{
  "d_model": 640,
  "attn_scale": 0.125,
  "doc_mask": true
}
Each number is 128 + 24 x the weight over the matrix's rms, rounded and kept within 0 to 255. Layers, rows and columns count from 0. Numbers have three digits each.

# layer 7 MLP up, 2560x640, rms 0.0614, rows 2025-2079, columns 256-383
140119128141125118083130121107143133157112134125136132104127127105129123128137132144128130137150104110133134153110142096127164120108140141136125107125144147122128115122119127151154151105088113068131179127093149085136147106136132124135144153124154143125161101133149146150120130112178144118140088163116147133131120155150162125086129134163126108094129139105126144114181100134117136114152
127147161129099103113121138126139122098134093099089108129149123113141145134163132132104177113136122103132112122129128159152162055143122118149117125120099151159126193097123118100154118105128139148153123123092167145118106093124117130124158115123109150131151106113101154130073149133102175116114105132137173108131111134112165152143137133148079154139178096140136115151107136137073121079125
117115131147071158091136135130136150151113165153131161138155106159113157168145147113105122076082127180115145137116147131106129089108118148154125140155141139119133124116125134082122122120120112094170122113109160139127141138106127090139073117077148099136135136118174141105129088145075124131108123127067084123160117148125138127118139145160127127104133172162121151134141142137169175107117
142101156122111161115143119135138100101129175137140105161162150099153120145131136112109074125148159121078155150124164111110139132164136136156069125126145133093159091128138152115132103110152183159138121144145125120099096108109130077139130096145132152126151166122123166066113082162128124105103094159126104124105102160108108147179112114161092115090105124122145110147142157111157124129099
180131135173120123155134125131123194062127125155137096143170110131162090139126144129147136118145169144106100157103151125125122158094094149118127189164124137148103087119115166145125166124117139109113122127158087116120144138145102118107119123125130144122130099132130121144150120125104118109122143106147121146118144132145106107130110087112147143137122115177128148128094126148152128118102
175120173124151135151134155114145105083161134113133090129093145080126141179141094112194140148111118089135199140133133125151091149141103137112138094109119153136136082126139117131161122108149121076149146152151172131123123117122169155149167158124146153096076111128145108138075110140142122155126148094160134111192098091089107072187137166158155151157139109136104093111114091113113071130091
150129138143155170165147131118133157131140140121135150111148103147132116113120108129168106122118109109120121137134123139130113139171102130154118095155117125137143162139114153105112100119145118134098140107129128121119098143139138131114117108101133108103142092102107152140158123140138113126138135082144146089129121145136067136043138122121148108120152080130150131150100139166148156127117
121148109119111129156137128136125144131139130157155157168113144135130110081167125120103112125138093137092125154093138120126125121119123086125080157131163110141204137135104135072114103147123123137111147130089124022106137115101109119119123168108104150097149144146145117142148109146160094155148119155139112094124111118155147131127161121121120137167114131084146160176127174098086116133143
097107119117103117123129121140101146145109104122114105104137162126113129133104130168098122102141130137090137141124160176164126103143168170073106158136130105163086112137148146185160137117153151175137119129076143145101131110107117114154118185142114123182131110106100160162084124116118096149112140152152118148107121100112147149106145125111100086075121113148129164123099131135149093134134
137085147112151124124121142143167113126089111114145118134158118171096153106159133121163085104127114113085145106169163167128121149106151097137125133085131129135105133189131117164149122159068158142112159166128114114078129097111090168131142121131137154098168129165154147123116156151121148122106145147149115129076103135107087137116144144126159096143096143149118125073110123108155136150092
140097144118115147146125127111139086084135140166093145160113089105138139128141150150079165147126134094142122120131120124123163118142148116087154109108162156137145154154117099160162148147130085118109151149114086142132178101113181114111165139147146109159123129121121150102140119151094114120127151112087142151179137154127145133134090136106109153177090136131106146145160126128143141103122
126163136156149131137159121095115130116143135121135166135137127106160132121172112101117114130093138115139121136121139140169157127140085101117127129129105191135167078112117178118129137162128115135128151109163134107110142074084157094141146154110095167112137145101154122105102140142163127130159141133120161123104102137118146127062127100139112115103169109152144121087165130109125167144142
161158123123130087119113105137142086157103122171143140131097118090143126102134180091131161147121155073154126127148129121112144144111166164120146140102122136153093120163105148122123099126127160135112145125113089134117117152099139122093152086145102115152138090139111134124145156095154108084138144135129179118106130134119139156114117115160115153152124166106101103127169131154144156116123
135109157145110130107142103110132118089131089143096104134126153065137148113138100133098114122093120127144142159099124141085115152078146183150120135127133130153124093105136144152126132132098119117150122150094131113134144116109136122153101106124114129147160186119159132109149167097134155073129145082149124140139113149114115150146107160154114099139114134142150162121090167105084118093149
150139087144166121162161162151160125125101143108102147096152113110143143144155152179128144111139102163179097134120111179107147155125154139105152107092111132148116120126136137128124189146131127188116151102128107154116125123143128105130131159116108131119092122106118124152133126132133112139128154133142150152125091134109095134149113125117133145120199140093086134085150105117122158121142
063118132117115098137102108075149129142111141129130133122106110155130140154118110180108130146128166127154120136079112082125146147138127141118163137148098144097115121162120149140108117139177167137106123182084117109078179114112129108111098111101135099149097126130154137091171126156110109126114100150100103143150127111139135151149136145151108119181111120105150123088139119151162140162138
164117090157077138141135118162150118128139071203118127131138134129150152128175137083085132123144179144124133141121137084142139105115121099117140144125119124116148135104147091159139099104109132167088157121119074116135138110113137054150121117132113168081126111163121146112138109117130159092097166110173170130136104095160135102104127121105153135169114128154117098157135131179099129104110
081080134140145124121119129112162115093144112101165146071126117131159109149154107135139152152098078153118131155118121135096110154147132122124166135129123068099108113118144116103108141119117096129125158117144117113137141149119176136139117125099123135134135130152096116125116143122118111130134111162113084124135117143142146131128132103163145109128100105103091146092094134102154154125089
155109167129100112159129120113133168124139136145092154162130131149103104115127128158127105095077140101115157160113104148177097183147057125088151113110107132149104115175129129130110166159127157115090109105134086163122109155113103142150060128164141115129125107109105134102129123160107150110143124142124151138124135110138085104107137101133110144126163138130156110119147141094200124093110
095149177171123162128111125134138139109148120125136115124128117113109139132148099145081105136148117140132111078160119119155153135139111096125124126106173092116128119153126134131141163157154160103164145103127133162129131124133107149147174137072139125149122101131070100147155141160141110141139105188183154126160157174108172099144093152098155110131122118124111112125118136142139144141121
127126132118154191090126113135134121119138091118160079130102147057097137148132145122154129132107124136102128195103168132124143154119152129141165119130128100128117148107114102115137157165107145161141098161151132120140146125158139113160106130097121114119141159159158108139112117116197121139114125132173109121120122109155099096144145119095135119153101146131114120164175177156132151148109
113116137115180145128111136141104092148142085184128110135123133101132139188137131137093113140133100098140139188142132127101117147127087161181131153181132131118172113115134128138124114101069151140103130100089102126073144100158128091137132110158108166171149130143133152135113147132109146146089110138136095121178119122115112135109128121128114136154120130148137139155138141092099112114116
126119098136160119093138106108101134110178112105145124125136106099172112159144152153146162126164157108094116137124119128132065098154107123117113158113165164112127150100095095174059104121121143083110128122090137110125079128115120080144123126127164128139135135116200079176123140132140101107135112160119101168104170176096158084148150130110082091125102117136124130143123146109141145097131
109148087129111146137148142136148123137151157095117152098111168165142130161152116121131124157117126138096103112085165145129127108146139144128115124109137123140118150136168140135077132144146074093107122151114122154110149167110142124136134106140110122157112086154109124118098157116104111116178115126145114133131119084117170141149110160120123152152130111143130136125102136086083132115092
165121141135134131136159133106122141059157128148126099113104162123146078130137144104127130130112112093119148135153115125121104153165115111082092137140152124146119180176163062111124107093063155112163139116173134163092148141138131151169139160124155141112146156147145103096121144123139173127114106141095152138104141127155129098133143136119122123115115116113138158089152142132148160188139
138122100125124107146140151109110148114159132119131159138112125107086070166137147141133157135118138093116109119100120145094144113140136136119175146137116098117129143090154133093135107164126155061165112125107129108132135103121125173133127126133158091117128126125112177138136093071137134141120115124109086131178123098157119109128060102125112149099129147093168109106097133139154125132144
124093129130136135143160146122115139095115112148094147152151130168131112113126137128165133120112118152152128141101132106161143132146115114108108088133136133144138133106161161111117102078129081138127153136157127075122141170121110124116145133113144129115119161143118155132143127128171121157140081144089134142131097114116147078124110134132095093108126135134123123096143098132081153113143
116124127113098119084086146128129103133096114135114122115111127123135146135126148145118131099148135120144094103091158116169165131124097162094120117159138114149123154088126162160067130161130083127170120165106136156111093157131149162095126153158164140165119124136101142103135111152125159152119091149142144094126106150119122144135128130155108093146075162176091134139124153124122138152080
091124139108128124089117111097126106106158132131127125132144165119123095153100101132129109123122125111131081136147098107099144112131150137108092084104139128129081142137113100104147108170139079132149135141132146121146091100107101110117149133141136126144140141104128182101120129150136149100112102129149085164139110143125107141134150154093165104091147160158091136144132148088139104138155
116130135126117150081158119114147149144106135117106151116148135184086135141110130104121093120116158127083071143126131127099104149139100081110134157146139111155117120111100104150151125135150155151114139098153078158086104169119105164099161133122159149128116139171121138166138120133142121150116133110152119097125118174168101096131149139100130162160152138165148068117168152124149153137139
131163115142173122127099131113155125083119108155150143156100137089114160147147093153123143080117090117151109120146102153138120148091130106166127131139142150140115119181122148078106126104163147141159143116110098106108130157103135151099113156133121149139089145093119162166093115137138147130150164173136124188137145156178138186165136098093130141152110160125085108102092122111103095141159
147130143127130147120111167146130085125138142119146134128116177137108118087134100155160141127140103138103120151157122158103119105114126091120102145088131111147058125111107125088141179127131142156113126126154118135129103107134121143131140134125144142086165103168103111137144139138146147134095163178157100164100106106159128099064171186123164181131099140144107138111141169119134137113135
115095106122136138178125135117096171125201107140105121103131148105131150135137096139146099118117165146124126127087151122117127126138115156095108107130121141131143113113098123166124117130103137101134152135135129126108089140105136157095077175096162114139093156129089126111119119143136120144072106110107123086169155125106125112101161113123076130149136138127100142157111153125141126127095
114149130102151115138122094160155117149122115138153132123138176127151072107122108110150120131134145168137140095138135094136062094112133152106133136107106117130155142130150132162074082111137073107079090136152151111142122139133121140126129095170146116072156180141121140132123196093140127123141141100153122122141086135099128138143096117166099071126133177105123126049128141129141128088156
118141141148104147126104118183134172145149156145143164103080131167100143107140150167098087145130115152104124106124162092137102149152132139122121127166142141155095093101101159136127137095139141140089129113144110115141140126152109103159121133133097122097160143172138198141120084149125157090146095131110161115113133101122121101127133088142168097119158108087177108162101141125162127114116
120095122100132148135144115124124085156162139096147135169121116142124115154147117115135084147116148120087163127086158100146123108136106104144130107112117125133143138157140148135107054168144143149117079141125131150143119113149113065133122128153109147131158140145139128142152146144102164115124176130157124156135153129157121108096121127133131154151128148124135110133081120120133157131108
083133129139128108122066149126135093107181087092104149107097144144108157148159106154097076128083191137140117125119120161154161107139111115093126114117151090140120112127107154123092097168134125103137143133134121142126113148079152130105164086102141107138106110114151098142140124106151103122142120107123124132071128120136161149119080145135090123160136111149144148115098097147131104122091
153184102126118128100148146121151157148135098174122047118159110100072101137102119107123173131123116115130134116112154095155100076144147129123133119142121153130169132114082153118119114164123074104192113118147111142124132131082113100136113147136117117113133130113125109117170132107096115132161121130155118165150131085137121161144128120152094155145189137144140102158120122113133132101125
139148166112122125147107111133086055109134190112112134148152128092155108116133097111106146142138131149103194111143114129128137136156124132133140146144092087155144159145137141121129117107115099157118150121110127119139137154121132105120115122084124097107116134121106181149129156109111134118130141104096181161179115122144146165114129140145113105081123164166093102164157098112105174100143
102106128162174147086146132080118104131113087092120079190122142110101120077142099115132129143084108147133072120149123138155133140118109138131137104130136113123149153141133104167126138088088155122141109159146092073086121127141136132163117155125124083103157099146114168122126109172106112159110130096142121143124108098121116096107136152073111096157113154133154132127126094131145135137144
136132122182109105121129165129138107124121127106122134105142126106146156181099097155155150105126120179135139131150137119121162096151076107090113113147152102131156109132134120111117153106117150135145117106121137182108138119094109095125121152111148154127113123121092094143115162107164126125143147138116148109142134123145132079149143160142114140107137119131096153141150133123158132151149
128112129158116135145126104194093134089110128156129139126105182158115120124122102122158130126114113097151140133128105132116119124145110115088069143132122101127119145124174122107110147118144140142119134113133109143124177111094134111131169132097113130092111124162108170104123155126166109177123123116128132114094127132124172119133114127135139102138128110131085125099074135119100142109137
090138140136147116164119116136128117102130132120153162132170185132129119109123165133157154177133166140109157116139124101160116134111130097102107119106123163143156136143099151146117151114121127148113121123090113099145140107138149162119168130106114104127151124113124120100112115118131134162139140117124127144080078104127148152089159145118132125140089147141152104132143120112085152088171
079115103107134131104139176081155137162118128103146122165121102159152169157134097113148111138094124101167119144112137140142080136095117105141146127078087165094096147146137135152127068108135137094084140078113131145135142125129072124111092129124122159123080151099144140124171142084122087120108076120107142119132137147174112107137114123108142098147120149147114148115110159083132143121119
124111147136103121119134134133150147130143130146137137098129127123154116147138110096147167145147089141116114098134160127142092143117125125146098158125092146117095126099095157129127141071121090119131104162097101122107111132130096123123131108124147162155103116094115154050140090129133125147122187103113118139120135174149132108133179144115113116084134113096141153108156133162117142123126
174136145127140131101069122172123121084152159140129140117111127157112139143146113099130165090117104152097149116130141147095127098125137149106099152139180118105116155140130129128131140097171096119148158134103118156131154105118151145147136103093108110090103122157135166155098184113153106148138114102159131087136095106107113082101090137115127134119097109095113159099106183162121147120128
124127157146151111086163141131147131134129152103137177122120127191116119116118120142089147105113124125150125122162125098105126164126063151084126102142108115114147128139130088068132169110116135100137094108144140105100115135111131099127124140129112093114111119124131128104154126134129134120136118105151172109126127142156125163161133109142125161080109098165175115125137073131108169117138
133134150147167118115167121149131191115136153089125116125171148141141116110114108142158121112107121139109173126150104135119122091098106094129153145115131202108119182101123119136103153113141121174164135131136144136119101113116101108134122172116116138133159119146095146114130117155130152112107132176098104142159097129114156121091098117146128106155157121115123122137147133092116127138132
117111156124099125146110131090134124138153147129128108137117099129127154135090147140170150131160157093174131123147092102121162148112112144076140124126157077158163116100097114053129169126123109126131114133121152140108112138088115089112120102137140138138126112096123101163111139141099117099113118143132133136111224108087123127151137131080190111162153102110148131118140109167124101133119
115151181111169097135163116114107118123107132150155169110078144139157098106087138113085110106159153125114109099111084106144165200095143096135114171143098111080182116170143118139151105116116140099127088092126127161126115109137120112137133122152124121069114137128144140129134123147150116123149160154101148141136117113140107147136117088144096156146145103104157133129147118134120146165096
101126133147155076084142109137101122056136136084117135138112151158203167137105124118125099097127142105134129101123112118099126116121132130089142171129105137139110143162107135130116132117150134142078107123121108108130169110067141107115147106171122128125114105100159132126142175135101116141126141098128145146119140130081106151155129107104127125157148136158110111089106104117182146123147
127143113107154172119118187103112148125161135120126166125116090164129140112116144101115173080119127103099157102123147098106138160084124129107158103108151174122099145156101173073100114104169134095142120084122131107133129167124140111147150149107131145080103109130140129140116115099171158130139106159118137137155135118142133120162144126149186143158081126144101121089183091143133104054114
139113141142120149148142158123104148134171130118163134161126143128134171089123113130112159141138154113109142121128130129178148141131137099093110102149123101120106157143127105113133148126148110131149120124159143124120123128103139140122137157084147140157115147118163168111116144153118090113117144152136132163113132138103138149147149098106208114122141121131162140108146145134122141133113
125162128112094127109108117133129109063145140147117168142130128123155145159118178160122105087160099086124169140173126142162136158106122115128131120145167156187088101147170121108099126167131142157145173180154099131138135181112135119106094139124114140163086102116117093098115117108150138108136143141098160162137079144154123101164114152168130110153097121148124102116103144084137105144130
129135161116052153136127086144184165144120109076149130163147136127107114136169164149150103089135116134128142157082115126159120150104095090114108082118104115113128111159137140148100151143177095126114123125116128122097135112122123132135149126121082154102115165101112123127119132132138116084144131088125129141168100084117147151151168139116106151087106131109153118121131103117107117148141
# layer 7 MLP down (transposed), 2560x640, rms 0.0626, rows 2025-2078, columns 256-383
126129086134120110135145129145083166127120183143120119107171121136141148107192167117150154115116121147107167137121122138165102097141139118091101109122138088106081123094151141099120152125130106155102137139115089141184119148168132144103089147118132126103113160181080140118137125104119099089083124144151099152142139090132120103132086122125105120119122079142169114106124150073091109133162
184090132103133096136163164186131178143128127119100159134144120151130134154105118139093112138180152139104058105145158122117136155168147137170144114092105129139101109142088132128134115118118150125167149117115179170134130121144138120121168139141145127113134138114084152108095154193089098110126130096121151118173135121104170135121055127128136119123117120132113163125131179109095132151083
149155093118117134091144082148117146124105160125102127107149097205102107117161078137112126158140103135148115125106144122136122111089081097122125148108137129131149136149162118185110133159120146103156156137120160171082143124132127141117136167122171110136144126169127128138106123123185117165149118145125131110115111101152109122090120102164101160086087193134128101119091135148130113113158
146116166156130134146153082118131155117098122119134123141079108144099142101134115134116123124083116141170135100104097147101186119113136105101130150123144122145110118080126113107165141134104149135161168093122133105119153100156186150129144153111101109123150140159098102111071161131109124118135174078149149135173123146118113105115136109126121134131145128158079105119139127164098122113167
124114114158129113141157114107141130110127156120118099150131139166109137128146165091136093077088110132147154081143137115160103151119189143125124146137152148129104141117142107180152140123136140167196117091142124136110096154126111111160134155138113138128091091067146100127143164144145109106137116169108132130116154131146150163131131139193102115131157140110127142128129164149121165100145
138119119135123131147156129118159117143107161084111109088106148130099143116109117076088136121117167108124137112138131107149157106109136094145152138138067107155128095079135158128127147139094130131121118139142159193136158114123151105115127090162101102106098113124151124131154125129136093172160123161120096126152108159160107130168132088120167051149134137082122144128121105161136154159139
131123110109134108074077134128095097144084101150110120123116151129137157163159163122118106138156126178174121098129142111143173144097156121130132161171122133154137120143186096177126119125103128116121100129126130165110142160128108116115115142158124139142159133148111109104122125133150171155136151157116117191124115152132121139134138148112130133118111099151152111120150115112123117119118
091118071111165106104094117161122124111156143121128131106149140102091143093125127122140054111130126158105159130172102179162143138137088145122123125150115157177135118114147105114149086096156092146108136104130152110116148129086114133131133112146181135100110137127117131148107113154110166134138145132149136114107111116136122150116135116131102131113120140155125136155121137134124183132074
116157138104096117135166060093138159120114102090113130114132136145152101116139144130125107100146126093093103168112157176124143127121127090119187122158125116131123098132094115090138135122112172129146073105120085134145148069121138084093125122126123071120068109163134119158128159183107157099137114098118142163119140151110176122107140148044083176089122094124094171141112124123143145118182
132118131115115094107114126152143154183114116085144131128162141132112112159119135167112098119098120130128154110114121097140147113145129169134138116126136124140166132118150131077117104086118150150148129130114122144127140114138156115075149092073162134132153133128171120137129098110135142140122090109174139137105175137140146166139165156157152133097095073126106151136118133115117131133141
118172135142114096102142113156120114162128125141159135130159127091115133105140163145140139136096129113149122143074210116071133184143113133124102131112126122136131114153169137113123132153152087126149082087148147130115101133116096113152121124110127131126135131147129103107106084153146137089095087125159104136138111150142121154095145127147156092114137136147121121126108138124124135126137
121145117106152137085100095100114146147127138123149190150113111096148135128144118113093099138099124110114118112097116183173083123138109137094144132089122151155161134132066118175113158115159117094101123124116128159114098127126150108129156124134131139116139158118152137137126163105140157126126145139148183138102162116083120094141142132158123092069106103109137147107126161143147113155111
126110123132103107092096117117132151118146136107120126098148110123126146132093137140107124152104174140124092176141155141140141148126118111134141138118113136102116112111140128110171143159096126099122158134153153094141112114139103128112130118147105164134126143122139127139102129198147128103116168095137123126128122148089128104135170095122111113087146151130090121112100118190140142105139
106159140136130135106140103129110114178107158086133127108140122154138156134078138137149103151128111148149123123149126117161139112150112120132152136161139113134147115113124151107109107162121129167145079144121081120145138123133066126164077093126141102115103161171144127105087158116138138144122102149107178117107132122108149101093106120074125144167147140114117135120120095154111131138131
085118161147135134151133125096105154150144131140148136154124119139136112094097102119148117096157159106103139120101160125129134159089141105102115171112150141120082155131104127076120123141113086123141126087095130213151140101139145140103151096110138140116124126099129128100130109122149070137118089170112124120154163135133197155118135128131152101111108151131120121159148144138123126063146
118119078166083090107133132094124173128125121155113131117093167135119166102118095145111135143139145098121113116133139080112133118137121161129119143109139127098131153124158141155107111093112164134117128147141095088098125153147151151159164083077109113116124070161107128127122155135099126122122129086115111183145152131100134136155111161102134101113139126126148139149152134153126070138111
097107099124095147117106118134135169108132133114125103171151139123177131101136136117088128072137128128097124086139138147086149121133082129094112086131115130105172136139102147171095106105108126100089086103133111105110116110095137119118155155147175122068151104124123201144138144140104101150126123125099156152147122158198108109122113123159101145176110148145172105108150120079155136146136
113102104114196176145152124165112095145149112109139109092144133145113124099108126158106124154127122151141123135143130116137139152136133142128163110120123088152126113103133146135117114165065110132144143145150143150108128140092158119103140117132112139098148116132135152126133123160140131103126130109107119146117132089154136100125131116142172136122161156146148171096138149148072139169096
170136141138160131152107108144107117132131114078113105139112138106107121091154152116162123129092120137132138113116121126143137133090154117147145105130145143128111155102143114090108111147106052109135117127165141127127113118098127140151080141124077138156132128101124115187125152172149080122097101149122122074096104158122095151154113132094127130119141122114082118120148127123148081116111
121142106128087146165122110121139125125132124146095104115139099159086135151135148148133067127117148089113152116122135120124123156144136136127146167156074119171169115110127158139102137074132094140124129146155112111132101126115106129151147142130108147131142101072095156181163108090094149135117160119096119125096151115152113135137137142095087106125080144138166104107134128158129150124138
130119116130091151145138099084091122137110167167153112079142094117088101145169142157156157150156138087124115129101127109101135126081130114116144143129150085132140120176072107114079126151165133144137165094100119146103126085082154141144108170194118124127133150158119133136132096117095145166135078175128147127112140091126111123152166153058102116109082156111113110129062143094142098151112
053129095134113161109126162134146085119101111147142093146121124162119138166118122162143098111163147160149127105133143133122165069110102091149099102107148108163111117153120162165107098101146097128098145122126102118133084128111134142114077149076161126077107108149129124166118114144164114159107132081110130135117149114143128111160132143137084102100122132140110162112151172132082130133115
167171142118162160119114122131145142128121115111120119099121102147094132080121110142118152133144125150154100101124123132117155113124146145123111117113125115146136137096128123133141162165133120158126135092115148087149133155141122104125136140125125102130116115109103094134127142118112120111111148130098152138141121148116109151079158119132101135096134116118130140107118159140114156160108
126115130157156106129111117153104141114111104114134108076083114136098120155159133113137118111118093117137109133130135096146131158148146104129178103112106105104153109125102178138105123110109170126112143166129134129129134132109086105113104143090141124135097143128129132154117122101108134100147087143122106129080089165126130109108118149165118137128151173141120099107107105138123179129118
140101075105081163104183145121179153125102157158164103128066124129143112137117118068119112135129144130125127159118159140135115141082077099156102173173112120115156126123143143142116173139155123114135103133137114079115136137171146140099180118141150141141157126112158139123118114084158149134099141128127140110155124168134147115179144056110166133118117116136163109116164091158124092131072
147117162115072165150178121180102111132076122084124159121148105129122158108153105170124136097158178164167114132127092133169114157114104107163153151145132134147106121158138117107115170099140120176170110146107118134134095129126159132118123133156115171157109119104107133165146119124117151103125129123154122177146104148166141153120116149173119110181146070196144161136143107092140118129118
100152120127134148130138088140141130135116118124145120123114094126116166127138130172128089167135138092132131146113124122092129147132127145151111124123104098114123123117118120105132129150084110135126104118137105128139119140130144149093143120132127122144160100168140122119105109145170132116131162167139128116107117105094126154085134159118135142120101129139137123110133163155158134136146
154160139102081106157149099134132066115120120067144104106118125113134158103143115131154128129168099151134105119120088119175108142123138147110127161148109052108112150151110153100160147128111124178142122167090092122095150132133148125071136128160138120152102164126145155154136170126160101166115140128129097128152166121119128090133134115066111064162149121095088152142139118132112125150129
147086069125069144149116143089159131148124137109133149095086113089112154171080065110115147069124107144141092138115144161129170116124137082158156135178097115085157127134163137106164140136173143112125171137090083143129129101184112133116140114136177091147139106145140131093086106068162105136102163146107144120182132131149148116150132102147138133097136112081113131099072121148113141103120
095118144135126119132168127159096191072136136119125136118105115086145092114124143139119128124139108144097106168170137121135148144170123119117146170126145100142119094179071153179159176159118086162113090151121125119108159110150153119118147171106134097094102135145134157082108139107117107173181157120115136074101169171124142093128131146128102081138161138107125102137126085143131150075142
159113135120113099096121123109106117118094097118101150115128115098129132138143142148143106141086166164104141138113144135125094104155099161142074185110137110151136151146135116181087115110112097132111107163149112124143141069130100152165111121141127112104123115147171134158138148103105083155134099121138104116081127094111146150117115164133175104112136184129127149136181141155139157138147
117144107150117097136153144152128148135135142136125122172147111122086117120129069151109112132103101139176163102100121123123143122127153119114114148139073146113133160131095093107112084092122169153143130104137102089130129112119107145130117104159122135166114162124123058125124109123122153106156090143117130134073134140066166114156100113121139133140114127130168159130154162119069130102155
154111135116164132100099107143139118146099093111156106154159162175094119175131098132084134103178111176123098147117122130139138112125104084151113147157145092082128171122120103127108100141132140104083136098149166100132145137092108129136141117142141152121106121115149098147158108097113145146145142101137129154109111151130104127087138153101128134122125099120128108103117126175147149109149
136122103156106094189136136146116121126153167120144101166155147177155119076093136126137146161110099138163126145089142093093137111126110116159123143125130116128133109160136110139149113160089127154129139144161136089094134129115152160123112163091136116140136176090127119141118104135174146086137140142123127082132103108135180134131118099118114140068074076106110168144135122141170124106160
135132132129107171152182139101124130120092137139109113123110139097156101139097126101148187130150118072096096157083160124097119102164134135117121145145136182152122120145124112135124135163106155124161173102157103083123130102079101129132126121130135129144151115120096127139080130148125132129127148127114103112129180146165130122159119124128106152157140151098146163115127147160098122132137
130113129079124174065081092122149104149120161128109117139144151117102131139123130128181159145102108101100128152135135073115160168137131130076116159085135111164119113121156106104111103111163106149125133081137106107117117086100127124135132148129108137125111115094178129094145119121134148091150135107072111131126147095122095125122160120117143111140117113136102115110129118120107097113106
132139122153096062170075093148128106125127140139147099131151125111134126161094109104098117098152132129129089091105129116084122136087140122134170177151133106129149127140143083099107118131114128132127104153130133136079106137143108148093106115148116102157115110129075075137123150101138145142145104109152107144108109171097138097123149136175107135150157137114110106146117141150103123143164
120067159106161156115122139132089119115153134105122135147115154120146124117118118156149093149096135140103106090124166182153138172097112146100135086144117154129155096142120111116178144105098137170090116137142121073127119125170116129130097115125136099183089130143113099144080124175168126126112156117143165120133113104116134133125144134119149117107099102114116147139127126101138127162162
110124120125100154145156133163133141102112118135103176136116143124133136161165122143168111132171128127109115174124151131159119110100138144112150137149131095107157142074103108131116115157125091111158097090134128125135131152136157096134113155118119132130146125101114131083127115140124108132121121111121105155101141140114123121086162126099115132153139125118152100088128157123105117138112
112195042120117140110177119126143163149121099114135111132097139105121157106133107110152156097116124147157125102098144138120156107112169081112151139143121127094128137122133082115129100148134119127147122126128149093123130133119121173145162134131170186145125151161135108138130131114111155131123116125142125073117137120115113127122122091119126143126107108115104131149065138136152071122115
143116102141150138138115118111143105139109101146167137123126106107133135101135143106147105110133116092106106140143139127101092180148177169137121133135088159101099158142083145136109107131117134128101084129119123113138113151168110177127121129162082079096072164142123110104148128134111180147149173146124106138135147136104147151146158135124121152102145112123123128074125160112080118095107
141135103076142137111171100113087098149125136140120125113128126067103130107078156111133186142130150096142111125134147114155121083107164134176127145096126114171115143144134155116167105157140136151126121100097165136139097121109149122132141145159164115082183139148141117164175124141154150125138117148077151116140135094121128090145144107148146126100120169124124137128104151112123172095140
142112138136128170116128140136096158151109148156145127154141078095104120141153086123126136110113083100116120135154122147108124130142131144140140126157170073140089126117148076125113099148133123083156131124132145173127217165085116098127150104138136154136132136141140119166118129107110088119136157124103121087126182133119138117122108104114160150139136099094108167144129106168114158118102
128160110114160138150157096108106139117151132191102155111186160147159087119135107096135142141099108124111130101131096090153159126104097146118136075115080099157132099118152209098101133088129161098134117090139142146112101164125133116125093118153151135136158144121180181123179116127152156117144124155125121129143116136097136146146157125123137137110117123156132170164129133116073120156116
117137111142105134117099104104163105120110113187169123092149168114104140100156107160091093086113168120121123158107121171156159104105108129151131114131187121159174108127120132129134159148117159116156099112136113128172110119145115124093116136105134137108131119116144133153191133128126131125097096130165171137118117141125155149122064135112119167158147153114125103142134138118107150121077
113121144107137081106104143104119157153163111121127113152109122131151148146143122153116143149154116127149112131093114130143138140133132158137136100148089101132118103131104157142144155156104129113151135126133101141131154096173081121142100133133151157101170085076128103119175058112111105105153117126102135157146100141133117134088135112107141149155127127118099121145121127104097110110140
143129149094132157158135110165153146080110122136122133088155130099149145119106155116142155093099138132131124114174127133151133136177118090134133163121127134124161125129132110144126123161135151130097125113159154134104144105143130137165128144143119150069108159115149142070097138095133154145130101160137133095118143132115172160136130143111136158115116132127100190119094112135126130134146
137144133123070077120102142096146095125111155103142155086107141132124139146145139126129126172125118126106117153080128176145081098141093101143102122122105120191102143159089154150150107101153151103078104131071151125175126127129113104117123165099161149149112133147180138109112132107103135134099136129167121153148143136136126099148117138132116096098096128098152107100102113152170146129090
155181141141122116123112136148157131113137110158117107127122154117112159134093113116143136130096142136158074151100134140125150103110146122137124118128092104127110135142154088138142115104137115112156108192107138067115135091130118115109089162138170143148170119074092151113122090110171101121125147134141126084153086070139146137135120133170089110143124103091120063094123127146122128140118
155145148111136164149102143136097134101138115094145138108137124089116121098142174146136155178110107096095143154124156085150113139138127164145133118084111129117100071135136162140129093161109164081162143103132135090085133131146130099111102141130119124136100188112164118116122119155120129127134116140089157108110151144101064125093182126144129113112094088141134131141119138109118115107152
142150122118106098125169118102120141122099151139166141150129135141112103110120108118097143119115105130132115138137152088112152137082153103146131134162180157122099154131133138145149133098122109125115088134141194092140144153144090180143098122093123167134141178146142109117110098079123130081114120144140151089127142120130121136117147154130129113126113119131135164158153153154099146144128
108103142125158152123171143155138073141132122110147152145138124146138152099147158119133133119137089093140134083155162081171151116122125137132127161087148118146116124129158151122095198133079118136126085151130113118097108128112116104158105135132165082126134112118141124149100081115113128154125128126089099117136137094082085125138105133114142159146142142091168137111084155156135097126102
101137130098134119121122115139124098165124132146122117125098097136146128101152153138110135112097124127137145152134120140120138133128135134160141152125132168132134114114119129159122140124120104108140136135159084077130075122091111142108096138126120132088101117126107110129116105140091156109124153121145100114140136123119113116135122162114070132122137120160162135105134084148138132117123
208126176074133125129126129124125129111087134140124130104122139127095181142118188106121138144101168123139078140114147111142118149100097114118131162058200135151122100069142079100135116178127140107137147076133148082105138123101106139116114110086106130139101122116097176129156110181096170092148118138100122134118153128116135134126165164136105144104138106131126095068147121156121137113152